Part of a small language model's weights: no biases in attention or MLP.
Each number is 500 + 25 x the weight over its row's rms, rounded and kept within 0 to 999. Layers, rows and columns count from 0. Numbers have three digits each. The size before them is the row's rms in percent of the matrix's.

# layer 5 MLP gate, 2752x1024, rms 0.0216, rows 2238-2309, columns 896-959
100:519509507473475519503503520496525506532499496534468487523489486486485496529472515464500504509490524486479480502526518499502508526537520515450506509460509490478524499452483520519492517466526468
099:520503520459532515480507484495491454529535511484508512471506479492452483504531498488447495499490494497506492500512479514509493509435501473502532463457510478499528509485494510517510486504483521
102:484502513534499529459496478505522554468494547505522502480501482438471532541481436492506495439484507494490490442511519530514483500486527461543519456505497470514521482471507510511481490465536510
088:446477443501515468505505510498474532517536485482490497460513526494477494507506504515490517570506543508499501495466497456489483516506567508489485461531499524511476517516502500481488549513520502
096:521527541482522519495509505504489540496488495474519490500447501473465502496493449531500505513483496464517523533467476514467510478499511467487431545490537514514520483494514523500500504494493559
099:493530490479504475512510552517497541494495502460469468556501488508461502488508491480532444519490508520487517528550495455514503514500545487533480477506503542499510529473550507471491531519496539
102:518477540510569453486522528535462457508497494488463521482508536492524507548510529500475519480481496477482505514518479523530465518489509511506514467488497462514494532487472504500507495532488518
101:503499557490516503477490478515496507526482492405516519451469512530498512501511518493523449486488501542483505437524481518509512502502538523451510495492498481497486484496511475482500490532478523
104:525507482508494485506486503486492505517482491514549506478492524517483455501482543488476504489505487523493502489508488522509534505491514514489492506480558487466512482538486454477467492505492506
099:484512516453521451485543495481468482527468497502507490482483512518451539498480530465487515512485510462507511497512532534522514499497452492487548466453541506499493487457473464457511504472498538
099:503534513489507454519462499515506501529505508483487530531526455468497488503499509469540513495513518513500532527486500508473471476464525545489533554475466502526509490480522530473497503498502547
099:486431516506515547484507545477496522486502523487464491470478488482488526463479527487484490464472495518506495508531494514491512530530444562512480479459481484501509504510491457502500499550449482
102:493490471503506531487489485507511488520544507496492469511484477514489496565470470525485473471495511491485484508456475527489500500519484495489460507494526529515531479524467482501488468542486519
101:536520561513502510508528507488496500518519478539540466495495481493475470459478469483528480526537509478540536506562498519518499535472482474509536474490502557538431521485480527487496496476531473
102:483492518494484507476508511472521472481498486502485528501544477494525467470507500480492521500467515510497504507478529504498542487478490498537465501494509478512529485454471481519538508515515506
097:468521516552486522486503504508485525453484465486481506531477483477483506515515471477520504542501498497514506471469518492503511574515537502528480485470461502553487544457501470553557525515529510
101:507535519498516494543496498547500496468491496506476496490522438524453473525494532486490537558526505515542465474519502542492528486528527490472498510511514501510488494483518485473529508523505490
101:472497512475530462475500509527473489490457506514445465479498456509517501511483495543463492528507488506508439488506521523498480504497526467463457503474520492494471466473471531534527514452504533
097:509466487522481481471486510501468506470503489466459490526508491417495520521514524538493510531496484503494508523552523514487522471482507443498478499528547493476510505433479482478499515510489556
100:508521514494486520503469500514500511472458478505463533511532512484520503474496522485516487534469476507510452512477531493529456563495528449519449500492496505493490509503472442523522496494531483
102:512450475474519511492494513493464452469537522532484456465477525468454461493488480487535487543504493503529481476515507478482475462517488475500496543491513511518512515498480494500528517459486514
103:503498522491468499505493509439454491486492460493541524541505431504519529518474531503488504466487506505494485508487534495503533480466517459520494558482532551468528528482491453512545541443486492
100:516478486549497490537513527498529487500470520516464477479495486531464499534498506470450501493457515528539499513543523541505535505521477480554535469504526531516547521463478487498506491487523489
101:476486576500512507510549497518509518499460492482477506487541491480538551507499502516510485431524501495482511514547498516451465489515483464517543493456484524482512492501515495507488488507518511
096:570476490486512538506499509498474503503494538531474518471540504507495474505477514531494512498487488496510534524472475510491511530529503500536506521514510510511523543486487540532491521493477482
103:527503491460516519467516519502477459513490489468490480489527461477491563473476513503491468476518545486510505462514556467443507528517484494499552507486492478490515499510479527519529511511530488
099:472499522491487512491506530464518509478525518490503532455465469568542518501511509516500511515500522501490469490512488491529487494468497481499486477455514453472519466485503524483480497517481508
101:520507485467491533506494539521504453463517537505497487521470494499510485495494525513509542495483484531517501433507483520480487480494540481467441492462522490493529543520517463555484480512522550
106:490504504491550493482506551537487517500478499503476562503504468495518505564516523523489501481463494450515479506465482512508502517489533489493501495518503491527479484520530535529454467498489541
101:500487512510488473493483448474473507502494484477491501482533486530490484520518504503529454476513491504506476464497467500506518480544533495474481498477521533525518483511541515482534547502484494
099:505520566492485500476492521502518564500509526479509545452496537469465525509532514519486474453500505508503522488567491478537496531445480470496498425484497490459495478472500484490477522489469540
097:501480467547521441469510504525508526486474529488485495514504528503498509506489528466504502481483514510489503504521473511486476500534484493529488486492455460479525465521488461497515460485534535
099:515501443484501472429483485481529536470491436543495514504532500458483496507459516520510466467498492553502490464488507530544479505472475505503470459515476517513492505458494519510545472511537519
098:448504503506508528462520470522483542488492508515470518493472479489489547524500505471510534491487511505525485519518532487495473504512530518505542501469463518511493515510472520475568510528483464
099:493546504517491487488513462467499529485480510517474490489533504510461458526489495475490500433499538528500467490511506516528490521478520525545495472530500515497471493512521543494538460466503507
098:543481528533499485504493507517543521492534514481495492515520472468491506519492480503494517507521513486507519491524516502515512446517493473534506513490499515488519485503491453525474508472488500
097:488502509505517483508518464492483510473438457502488493526551466500494500480499526523543518505515518463496491497483505508513502472461516466544469500489522480521478515454503510478475493515459519
103:511496525508481474547503516487493508510443469479451506465517494541513470509515437545476481522452533508497482506543464521520523512524479556494518508505516513492508482484523489460526481510471515
099:472477491509498479489466488576507509531503511477531481517530453492472491507515497492469476510495554504489486514505487478512515520538511485470495492520498504509527530485533488539516524470502471
099:500514511535502490488499463505456480518545529471523514550557521470461504458493516507479470486475478463502444481474499525505470476484453511501508484458553483535468483477496522493515496469500491
099:483513522530517499479497474510533491498521501483516510471473493505524442531499491479495464508465519494471494501501483523510520487501544528474537475459473432491499487499511535488505462503485514
101:498538519493487455474514453483502498506547518485492533501535484549518499487483522508500461495502510504537494521485491495469498494508499533494490515473558458476504518440536506514463523482483477
096:475473520451503525472470530504496430492489487492474466502520512500479456495519521505477483495491475459521456479461491504471483479508513517483509514519503513513516484486494480496507480495505542
097:484554536497461483509490492495524504485503504511529514478528514470473450511477484530494468471467501532530482484479504525486463502470505501539571444461494514496515415506501518497530513526536476
101:535475572488497480467502478511488482544501461468495479517521463516484489532521516531483522505502513530510513467475506510473506490476509514476484508524508464495514527547472502451487500476470469
098:493499473469486478494514502534518484525508539443480503472492475449510485495495478523481452483495475472494467478487491570489489537551492510507510476464513489509510523502500487535516523480490465
100:502491511525529469524506469492504526539497491445511512530513485514509472487500497454488540508497464500527482509492527530504470504535523502508495543484550468517536489481490483479490492492523509
099:498486521540513479526508498532504492489487574491470529447536481497514477526497538486507541537530507443497500514494459468535518466510496511535453524509524515494524533498523498494518490465499483
100:501474508506534512487539518512511478503488521501517519476490516518466497520491473500559511481510496520532479488543524516491489506472537508465492505521484503501465514529489487493501498472509486
099:522455463519533486504493476512530524497508515485555484474499488436475476449523521502439493477529520449466519505543509523492492527496490556510464516511510486499497512497479509493508503482482491
103:476529522488517520473477489451554483478521511505506491494485452500513445474470477499500479470478487505496489535549489490489538442518546536531451491490507433494485460512463487512513493491541484
096:499514537494521504471509504495485451486499573474509502512491503473459463517516448518538538489459477513507518514491505540494479518487503516508561493484506479490489483534527497534458542453525480
099:545488503490494432465470508466533495532494482512509534452491499472484450490499495509445490489488528462514507478470520549509507489492499554509506486482478499468482517519495513522529491498490515
100:495506522464514507473516485484504467488534487483490490519467463509487453513539493537480481528481480486514505486495521524480541507462468471496480484473511469513473441476477482531506493498451480
099:520504481463524484483498510538511492555501473514487531476542501495546486506491476493504481515501554511458499497480508483535514472448498444478484545503515506490502475491553506462465463484525472
104:500495503530505553487525539550478459498517484500474499480495492453515532461479501525512489529492506522483509505425483495522464519509496483517495485470492506504531488501516519491469529517482501
095:512476520539557493507511496473517524467503473471504466504550505523522488474524524519559514520536502533505499499494536480508472480462545500487461465522494484451468516496515466465524461501465465
099:538530525495499515488507498460494499508504467522486499435487517471515505484499523532488475517478521492510534460495469574469492513501477507489496496526520482499472522517489510502543508512509492
097:531483502530520480507510520527503513543529522460530517444509513495526477536513459492509454521541515466512477506508514526493473529465508497487457478487482568493492541506512528499480499509474520
099:502506507533514497477483520506530562484527491464475513507483531542525545484476532509490495541487519523475486514522480498498512492517509474516497447524488495513507508471534460486511516528482516
103:519478490490482505484512518503522497481483470462483482507477517481488496521454526517536481462501523506531445473471493499538478513466496504501493513526540488478503512491459491485450540474468554
100:535494483510485556506476531474536491522535499474525452516480518472525503506535509521521476514467498483557488428509460476536508498513517469467514488518501469458538513498518536506485488471534532
100:529505495511505475513502503543520501475471548467494507526493480495504521489485517488534519494504502492518507486522466522487530520508482461538447517460466473468509513527508498529516509491490418
101:505482529486505479523497506492515495544487512464524532533519471467491498524512506485508504495546489487492515494495498507540512450491551478456498520518490563476489501508517508518512482461468519
100:529509548503506516509493491507443483533481478520520523488489512513508499484486517491524516483466518458489451511502453527523498513540513461502514509498512491503560515498466501495529482490457486
107:546468552544487451491512503483527503539472536500516542461521494529506506502479508504536512500487510465495459505515510518520493480536505480518529499498489510458509465478519503493501516495455555
100:470510514537523447525494473542502477538503501454534521513462528487492451518485469544543441495522455474504548506518499478523551484479460514482505516531490474482477505529485471513515497475484472
102:474509520504453514543497475482507488517498490504519516480475496482553561492478470511502529488487507538553511532516501510498480460493508487548480536499526558484484489488452525481525521495517452
102:463532510525530490481540530447524490497468531506489550503531558511467489503473567480469490525480498524492453496477492456463498454447528532507479461530480507514533494500511499483478499456511471
101:491496505494491488479501490510487478496510476464499522459480483472498507474474476497522488481489512462459533536529462515517504479478463518478508521487498493491503494450488463444495516491451482
098:527509497527506492502494510497473527553483522505519571500520512528496465505510478493531481457502484501474513536531494500504474485508498488533481505503480489513558492473509503485479511541482482
101:519528475534534483483496468486513480482510508518503512488562486507521475437496502519497482524463532510497513495465508517448480499497525508529506478480485501539553527499490524521502468486498464
# layer 5 MLP up, 2752x1024, rms 0.0222, rows 2238-2308, columns 896-959
099:496441522497490519469472472512504529523482547495543502474523505493512524471521521513457484485553503508534531458485488524505513490518505457516490477486506498506493515554528508529504443494510519
105:494481519487490577523472409509480487431491474489468464497550489495538444486497487502492477490457489513486507542478524507528491486493501501486521488514489504514511477501499462503517515492517492
103:484527509503502553441478484482552528460446536484462520460574513481521487455545497482529450512481461516501479520535506513485494476503497519473518510500468466449477470476527498495499490496464479
087:462467465532498501500511492483450522538540488484508481477485535481504512504500486479486525512535550521480517498476485451518495510491540489515516487522505496492474483501497500515513529524491511
095:506481481517471481514515467448517517523521487472461529485522513495518525523502508507497536517516493461557514506493514496536509528485489516454512492520498496502489483556547515483493465497478487
097:460487504441501532474507515515501487475559518493464485516515501548493477466491460494485507473493492502475480530487520463505511558520509456459509493492494494546517524486511540487521510493500507
102:472491552446528478476426534508498480545514499502465489528499535555500504505490512511482498541467490467489522519489512519477519487522531518522480495488456444512504516448483510496485480522486463
106:467498492536480497545488517512442490493485475498522463498468480469476477541483495506508525460525511507504523500484513502516503452533504478455504515514494510496498473542478505484463470478527463
108:524503494494502483536516506481440469485499491532491491474551501472507469528488494491488509517536525510542460429488449530469509464540514502501476483480530490487489485464519465501484465461514459
101:476506522448486516475473530480479489476469480483523500549465450524502499509499504533498508528492507522512504527504532513489456467496471485476490527486501517519496519479519545502502514513477472
097:467486492534496505491478493516528481543497512511505507500506479509520487509506508540485468486521485464512550492519498502475518496496495484479456572562497509469489524502470554488475520500544466
098:517530502478500516507509472512531453504511471502474524486536497482520502467468478453449499535429490497498475468513460522468470533535476473530497498528501496502473490465457473483504503495491480
099:480556493526499514525511524530523520530472483512456487483538507496524494481485482449545487511487517534520455462514505500465534543488497474509451544482486486508455487510501505497462546478478506
099:508459466496468492469454509524494505493479508471519528523491531501496498520512515511531452492511455465486477492461509520542519467493482515497512477465487498473517465482511486515509475507468478
102:463535566505513482504519495540464501486479548460509480496503510515504523548527453495521490504481491537518551508486491519478478542498513465503512475508491545446526504496549485461517502503513547
101:493503512487495558510536502505525501473520531533464501545487501480489518461478478464509497493526524531521499500496451516532493459474512481505460476513514489512522518490487476491495470518494520
104:487512503483502477503521494540485544490524494483513506555464504506469489520506557544490483495520485547501514515537552495478489543579530514516523515490520515433482511467488520485530490493508476
104:531469537478519510519522509511471544532478492507515500512507462474456485486476462519542484480519519459513504502534543476525519532530511491475507483524490452413528491494498529515527521536514527
095:473483482542490511527507520499491458514488519501496508529516520525508530474485522501478527511501534480474503506508501475506529505472491515488488457492524499492490469507463543489516542500500524
095:501496470501531492496476551490499477588475541493529517443467535496540485534489537501514491494483515478461484512479514496523524502496493545517498518524466521475518496511519461455467495487528474
104:492534523496469514486502471504539493479551475524533518493489487466524525465487464488504516515487529485521516517484494507479466507513492482509490480498475461522510461523513511493481479494506534
103:500486489502503504498497476556496534494522492473524496510519486464471514500495494506528482481505484511528525457487516505461482524531497436533506526491475441478525494528546498491490476476507514
100:503516477487533527508452492478503471545484492505518490472520456449531520491491442551499448483479510506510459501517538489507475456479445493517495510495485528449487472546496478540531469487505542
101:536522507512494486499469466499524487477462506529493477438513497512501520510497484551489482517469529484545477509495508502473506474525505507491498445491531419501486534466467501497507470479471470
095:503472495530480528509514480521503489554535487487494499498515460538511520508516445509502490502499510521528531487565508509504484510460524518490472497486532480477510530438464503519518576518463465
108:502477477485466485521527483491490525513517493475494510507527513488476526497530500480530463507493509504532498492534499488481499524494476495490483520525485481518479524497506518493498500478510523
096:475531543499460554498473481507484516464495530551520465526483514501503486508493505528509516542489506510521506517480486507495512513478483465483482516486516460508483529541482532480538531487551548
100:498466503525501487516508518465497470573495492481535486513485489548483528493479474477476498503522505465488491491461518482462466518481481506517498507515471522508512484439488503502529511468495456
109:479500495504510506435489488459485492484480505481455498504454499475470465502497512513494501504456470476509548490497470457488470453476492480474513500507487470507558513515515494480484466469496504
100:504521524507504486518508486492551563537489497530522491478525509498524531494490534533511476540535492494531566518522466476514467480528480495518520510466504479518493476515507492552531504525509492
096:515448494488507515509448524501518510489519459511479497511488478495504491478467515528471489472470476487478495495491484527476502470533518514508478499524466507496484462514473520531474423501498439
095:538451553489493489494500546486480515517509496468482526517540527537478500487470537515488510508522505498506502514496449482488543517517505550498502533504502500491483528494500533519519477538505502
095:466556444511458455496484485502481528500454546493446501519463522440504470499503516507483532532484481527484530500481517547498468494506491488544474513541465519520513530526471491475468524518546525
099:494496487541469492452490532512506489525497524524481565501540526507451486533547524480513495498542480499497506540506514512518510484555543518466488494532496513511498497511546460488503476497517484
102:501479521504481472502501471502516516489518508507523476465480446499478541477501521531477485453477503477513506483526505505443514538517475474530502501485542482520502508495514550473480481475490465
096:470497481517474488449531514502532525534468468539492521538488468496505493497480496528514481470506497463469465475503498492528464467551501488489459496492463491515487555462476514507503493529497475
094:532509475510535474467494474541528471515509445503517510534499491508491515518520533517480498517459481497525454487447521479489518509511501472542535487514478486485498496503486503486506476493510504
102:504513468558530505538514485476504505524450491476507482526534485544480441538475483505485530551466513468513489453483474517519545485533511503467447536524544539570498503548506491508497496519504564
096:466474486499518502534490498468489469504513479453532491538482477541468505559501513506476488487518466464508497488467496515501466477501525516502510462481484490521559537507465485519496491525513522
096:546537464470559471512511452484524480542511494563494494542503536484538517487511470497487503504471506456517507493467481491534473513451513490529481496474508505510514451482519473512502443486511475
099:513470497487482519511490457513476473522523481445501513497500494518451512468502495498474464509485479506486468557508520501467483537504506539460560534507493551524486511521487507511496504526495514
108:547481480519473526499493503524532514503483499511514487480496517451500519462490520497519503471486470496465497488490533484521491492494489453489551500515501509508471477511495530506534463499522511
096:516533513489534522486513488474472475508496476511467553503486556474453499446481470511496538466516516488474463503486528528485493464484486475496492487480481496470519513484526503473490497502512498
096:529485499451513550534475462530498480509518494495501523476543548477504500521510489498489479450496501489508478537506531462478474524495533518483478523534521503505507495481528447483489507531506512
101:496510469555506448493467442503475527475498520482495516487517492468483559489509472460526515459498482532463459493506489516481496508461485530459491523521513445482488511511493481521510503476521459
098:505521478491493498488495517494539483487502515455511487504496479481560515492493495558467515543469495484504437489482478488477519513483481459466509531451512485507470475502526541507506496466539520
096:448491500520524508505511460462485484517516537486482493471466493484533509500500489487518493537471491527499532531492526467504538456503510499510516523512535523495499527491501462505497485502480488
100:518516489503464510505508506491469544484511478509523495476555472527520522534493527535510490541519542455514465474520535473474526492484476514487528480448512493519556506470526515514493484508524485
097:502499463509529506499487497499478570506473506523479492530493482537452485469526461487481495486496527536506500496511515497496541521506530511502473471480510504490480525516539466500547478485472493
093:452490484496518480486512489485506530514494537482475482533466515515485558487500576547491495536483510496511490458547465502480512493479513524450561528536521464530525537483523561501481531485513491
099:501475500501514456528479545542484482506575525485471525523458528529511492509498513483548500506467499493500507529521482509443472498477509512497516498511533498506500522499515513450464524489519487
100:475492518472519520502495547516478513492509488494487474490477521511526504531496531408486503490548488487496549502478467461529534492488507520518514474545507473534515500482508466479531524474505498
100:474533495461492498460488495498502498504474463457451468463489565504499504486478489530503502520532486466495457488485557544526510539551475504515460499480503507510489475510480539506507520516470471
101:502467500488531512457498499525499517465490537486467474473509485533501516495481448466490483589523483478510457516483522508452515504508486477498509506515507489505507469516495537479503473515497533
102:487475491464496495498485500498499478496468447514465505532491524563538472528499488534500507479500536535508505489535483531511491498474540538501478454504487494500491494512515481509522528494526526
104:489520466486500494505522509480466495497491464506491516472513489456513530536504509433461516494490509490511499515477489531479459486505501494490472531461477515522520489483466468515537548493550531
093:481505463535559480508471511528513501449528485529475463516532488492501515484489523463534444495545520491526476469519493523501499526499464521522473481528489546503472509480482462473531527494550485
102:492524531507496501531511483507460515484500526501477520452519476509488510521524486506496549485503492506547515484472490495517452516460496451468520507538461502530482469473457480494504465499508466
099:508497518530492494449529520506445497531498487498500503486582494491474502537483522508554524490512521531505485511499460457490521539481524506526529484484533445525532492489459555489461512454465493
097:525490513519524507456511529465525543527483501515494542465490482491528473478474492508515486529550491457468527543479493472503532457555492497523475481506496524502491464525513509477485468533499531
100:476511495495499488510475512514501507493511494486496459516542490490561515517530548474518503504540479505544504504496474492521473547509519484497469478478566514486463455471486525460560545484508548
095:496455491501533473496502476511544522476466481488517499459525501488530510513523491466496489497521509467472540506487479514485461521496508540499497520507487516540480506517537456525479486494490505
097:492510454547482516459511509533476469512511512496477496519490502493496486518525457543518496492528487538536485448475497501516505534483424476485524455501591480462521530536526505523510499532468509
100:502505519530508491481524461474522487496503525490498491507497521552508532520502502503553452517522496520504514507503506495479519538512444497478502475475529544486488523499511504558446466522495540
101:486494471491509489511519484483507528473542510472481508506501507507527505531488469476471497494529507481516505459497508504458495504490474476468545520513516481513467484518523492493487517513486497
107:447493486504450507530513502533508518491483446516479538547477508470437485516496500498495495495482530505517489462476500456502511493525534467520526535543489514518494519489535492505496527501491479
095:542532497488508461556520520488471507511531499490490527505510467502481498510501500554504505503488523528452537520515575462490498492494504454546468458523483506480507505464495481535487448516488439
103:483488494519514481511522514476486493493488506487491530476459515536502548525490480465493497540538498493510458521490457541499497490496462499464465486511512516499505495482513460481499503487512448
099:529528481496505519499509541478457459497493525540475478483508496482479516522478540496495521462510476521499481459496532542515533572483471484469443499472518531462484508534514541525506479539519478
096:513506484479475527492500480518526497520483522494486525522457508486479454466509527514493485469479488480488509502452525484510503501501467532492536496525500514476450532486484480478526518489502521
096:516489485506495503519509513504507479519478512471465523525480532473519478524498487499520495474485511473499555487483485527520509518507458513509523463466526508524495513509550494473549521516491501
# layer 5 MLP down (transposed), 2752x1024, rms 0.0193, rows 2238-2308, columns 896-959
100:498504483491482461543543530510478457475486462512452481478459517495476508503467518486522493540523514493476501535537477490505456473504510514534511489525424541495468482467536505481497495524520452
095:498469495477508490475489521501509485476535454487492520540509541493557478476473497548485540483497520479497529531512468489501519479497515497519506539468503518491488481498488568496527493498467481
103:531505495485463489487513448424483501493502499461536493467455522484539512521453540502519476545526553498495514457485489494557507494498538530531524516482498500544492524476470499468462508486517514
076:505492541524421522496483498484517469441475497522469528483503487503526500507516522494497486466484528476497493488485520507507500485492467511506507514477521487510509494456508539510504478497478508
094:528507452538481494479504548494498498440527479503473526518506525472498516498511496518521529447520500528498502538482485534470473505492521477512495472501500511549506498491512478501483477502461531
097:480532503539452520534458504462503495503461464455514554527498483510498472531515536518478534470508509503533515460486509500502529514510472530505523502472526470513493455495469469480507511454518508
098:568513472510496436490535491492440479502506520522480523464499489534476453515595499507480499512508419509526492539490474514500543514463456484492487477523486496490473503459536541519538486474490499
103:475500489576469499511497515517545479491506502499442490511478515502502488521508496507510512559475494460510471532513490478526555510545509507516521500511481487510454497533525475535557475524482467
098:471489524491465479492508487495513516531530501542515493504518507493492514491471555487456490502499491523483476465522520469517442520500474531489487482477530492523486516497473513535497493541500506
102:529496488510535508487490519479509506499478517452536515484513479485502468527532482514491504542493466496486491482461503545493465486470507449524459462459484502487480482503433519522501484522533541
099:476503458486484465508506497456496476484521487561476452524524521507503525540517530498460494536474511531496562461494510485451492514496444519496489529518458478489463506494462507517483491452478454
099:478490515504474521452483525491481509497503560474518526524465484504544529490480505480519540511481504464481525488518487482514503518562490525523472426468494475470496526527471514532532444548483565
101:462486490516503526517486493519496474500428486507485486529504427539486458513532478481485538530492479470495503497498502522489493515500501521514484478507519490509521528485497516500505458500498495
100:505553484536527539508526499503512484475517451516528489505508478502515464467488497501521505489523505481503503526517521538486489482441480463508542552503482496506496533492491518459534509490519457
103:494530488521513528504495507493533528513510479520482533490438509504472531459517494509489505511478442530515502509491501505500452495492463486490507461450512519514530477496468509545513471514514518
099:515507486520508519495516501455525492464493429505513492562520477536509481470472507504460534527514552527521499499507516502465488525538459501480506484491533449552517529517508471488514514502451509
104:507505523490475546463479523493498515518536489482499508563490535503518477456508504526494528523494463511481497493443544504507513454442489512530491536476473526485452504532476538522509484496473455
103:454484507483546557572478501535492477520465494523477482529467449456515545502505480491530488534487514470461496527478495506493477453502444500495522503521484481471540515547516514484543510495477550
095:513486509454523483497442503546527562497541469451487502464494472494496489464502481476474492521473493474509471490484498516488510476502510477541512481480505499494551519519492469513498511475489444
096:510498522459484512536476496478488539422521483490488509545482513506494507499463514521498468528486464497551480460490517470501472556540494457499504524471472479517538493499525508526520522458517516
103:459475551520493483479526556506507500535534488443511480497481502456462486518507462525531462473490523479479485507480528494519518482459474507506471488513503499520499466482468484498480499487521509
101:481561518503518497512506509518532477511477510473466520461532496522504493547505435508495504481481520475472532472569490462496468452492494526488524473509475506476509492497544493484507467455489458
097:504479530505487529510472499483497491500484487515477501506484431485491485512521468523463494532521469491485527462502524472543460477511499486485516513509518499488534520494550490509489507475492477
103:527506490495506502533476510495505517472557501476470472536519496532447460533482494532468480498516487498538531528500503504524483455480527524472456483490513544492498525498487550482509510480487507
095:462492455517479545511512490457529538492484514488497524453504523483490482487510491473516484483457476490473482550487490503495518486489498501432511497485431529483463479524464503507484474463503511
103:537495533477515478488501498462527512482528497511526500484473524518467493510530483461534509484493506527502477502501452500493502451529514456526485477535524544496503519528480457523494508501464543
099:505475505447549506488470528501509522496477524501532509462489536488522501519493493499509496511505501539486500502485509473517529516537506507486466479514500520531498520446522534469486499492506461
099:540499502519536479485510510519535476550512507508499533478487515483487498491487517519489532562523507489521532540505485517535523458529529541500510493482498527516483503492473476483472497499492531
108:526491534495518487496463472523470514504550474503535530509511516477468490468486505463487507498450476477508517478504494443465455518504514484538475502505478491462511543492511475492463461505525519
101:487478504511541511551528484465510473528514455502526471510494472508481447493426529499471499507469539472488513508520508535491465545441478459539480516523499502490517518483504532509502456481485495
099:466501524443479481499467478455488547437523464527517451501537489484530506480465508471502508510529494514527491483504456428509494501551489482542469490459515476526504503539484499498509498509500509
098:498484562496498468510504507525495498479491521478505549466475500488515494495489492468485508475502490484443523519520515481483481475518480471477502490541519515526544488518502537520481487473514496
096:508495471485537500486529509535470562473523486524500519515505517480514516475454511448510483537524526550533513489491501507494545511487479479463539526492475504485476500499528491517491457464483505
099:457477500464494530538517502481538513514490475514460472483514499469498493474519489518506507524549494507502476520484501486503485481500503555452506503503536483506510510529509500518509503488520492
104:530491515504479497471470477473513497502465425530490501496524492438522486534558503483520526494532501529528498505527549507504480492485468542491478479458513483493520509476513504489508466480503500
098:469501507517521455525480527531507558481509446488505489509561518470489480451535467464506498495499503503529488494516522524508511515484485496505468501498540520477465490553501491470497544541531574
085:512485479546514512497537523476468504459531500503488484479491543493502500461474469531533471489498496495529516517470488470519510474533505548528480526495491556515467473423510503522492497522495500
101:477516501491476503510529489534485521509534513496541502502504467500533501581438469485518480508498504485519485522530492527513514498514510472497487507488460501511487466463490526528522479511485459
099:510531511506491522476501494493493466447452472559481479502495503502550537482478503490487491579544514530515508499509537528525480517520493501492493536484442484468496495471507551550518497545512492
098:487502510491506490547527528461513506458461495479521481494520500447488503482493535473489517524537504468524535532492538493505487486486484511508552482485525518505515500461463552494481504463454510
101:508530521532531474478472520478483526478462515472458488548507500517468529517510502479479484483541502496507529495512502498499516436475533495492498521473505491532499517481491484535483490492494495
101:506461508539499445481550460479533536536515494517487465545478501509493503507503518503460505506470521476465512519544509498501520518504466508464504455438504517535493468449519480503504452493493476
097:513516464516534514480462457561517478517514460496572441504493487513484486515521468523487478528539506474511489512506513551471508513531473471522500548504516512505507470465496490465494486480487537
095:511511537534508484499482483524523522515483527521452476462489473513505492466500506470506508488486449515522522491520437491511491507461488490519539476489491420512473519522519555518525480482481534
102:488486513506552532486535503507500490456488482520519523460491517507493512497487482484526461501527546504548506584510535514537503552544522487464457480533481525499486496453489501469497463525524481
098:503483499496500525483505506500501546554520472452472481486538499498509497455469496494496524529490481509498516490488464495468480509512484538505491504450469517500456522516458523521467526466533503
098:523539454528481491506492494486524510444455451514513448522488485485495479500521474539452476447502515493524486485505509510476501513533516502497535539523508493497472494525486499502482521505504537
102:493505502480496501471448452483499503476481474539519484468491479534500477473558501495460489484493485493501496499480486494545478487543512479509501456496466539518484475454527508452509501495537537
099:555523492476472488470516496468466483516502525538473458498493469546485502492525489500476525523478507543510499512484497496440516527488499517476474468489531507490477530504471480530474511441526505
094:500463471483514483491538516484482482486512474496474495473469529477491534467485490485509467538514482545492502488523514531533512514529533510526497468483448413499478519529543477488511452500501503
101:465500501477557542502522495498506491498486441469491530498497525500487534474482504527480489489476518499478501469494471489494448514491483489485533505555502508491518516481529528522469527506511471
095:497517487494522475561513493492502508518480510488515472514407490485482493579446534459484482520476517509494527537497517498485495487533528489460501481505534486532572511527483487546501541464515478
101:500544523526528499527456495553502541530507531463485480519522468516473523492530468465511511477481453478495479497486504528517499481462488505472533478492547546465498473517524439503492509474470516
098:524555500522564529476471497489508487506555523472480505506559526502518501507379536496513530514463602508482505520520488478467502493472556521523479514556490524514520511485523488495472480469521521
100:532476516478510496500461515526524469524505465533446444505477523518551492500519521533454495484449513460491492478464507505477475456504554492502485519485531495521529503503520505479544477501492539
104:543492541576487502488528495517485531473490519502509494466479541498519470512519529506477499502478468539496494486487538481532471552509497471507535511508512507513552514499546541534454550496525490
093:486460504496460515515525518444483486481477487497466528452484522479501543455483511533525489504492546499521499525466487486515520499456480440509504490527509506514503569447531477534492509523450482
100:538522491537474514533491489468495471504520520516455503526527519451530462504473499519487497504501517522495537513528510564509499448482513498497516479474528505504475514484526505473487490514483461
100:522475551494503517474451532480478499487504493520472510475503536541531463483504492515466496484482435483551507508497477490521476500524492467486486530489515480544527505502487505532501493550467499
099:484494514512468521461489466551522526451484515515503486495456469500520508520514486486483493490501470493467482489525480496494534503523492508476510506502498503514482464525512470494492450481488464
099:478486503481538507451493503507506495538460515464551531523507481523511527550500531511523506445484507452480478496516500546492477479508540492455483515522519500518526488490490521526499515486471514
098:493505491526547558512524521525523512522478478549517551523472500492494490521569473513521534528486499488545536514540485488501528497518488485470485469500522510469504534550510500515519506496544523
100:476500520514505506500518515498486494517507541502496484537522482492547477503531522461488491484507527480490496527479543470508519523551527500520454495468488518498515539504499489529495506524494478
100:505488477488478508479486513486467484510507509496496450543514471504547483480508455500502459539494485546501531549511483473513525481490482474514495508492523515497504472512536532509527493519556513
099:503550487489485462506517488533477492546453535512566500527486494551481504511510547470521503492484504534447462496532487553508503537534516464480505468526516502501544464486521507493507480508488485
108:518461471511497523489507496490504544458521478504543494511482507482505505518435505498475426490474512469486475511524502522509535525530535486542493499480513529464481503484481469498505496483505561
096:476498531486532480477531492471511488483480501499493506544512535493535513431486483523490512483514521552518487492485519491469520517505496452444505558449506526538496524527445493504481480421473490
105:470491496440480475509471551476529484521496483499456515505515497506476498519516506503493468500471480500527493484488446548499507529525487496495498505466460507541463458496515496503507479528516478
102:535490449470490481470504529508480496504499489523512494482522478461502508466516501481454488531494499483453473487486515533490488472497505532493533483451495500482449503479495521465523523494497511
098:524473477519519449497496471498486513478488459499495500510496469478529499505516499495475523557485510469489512509501514509494495484509539489537443459459519541458517491486520497483522554516480450
097:514475448517517449516502506487503533485531497520502516499493489477511495503523499519517496521494521487498503509526550495494509474542493493512479515474458469496496469501488463485500492472511515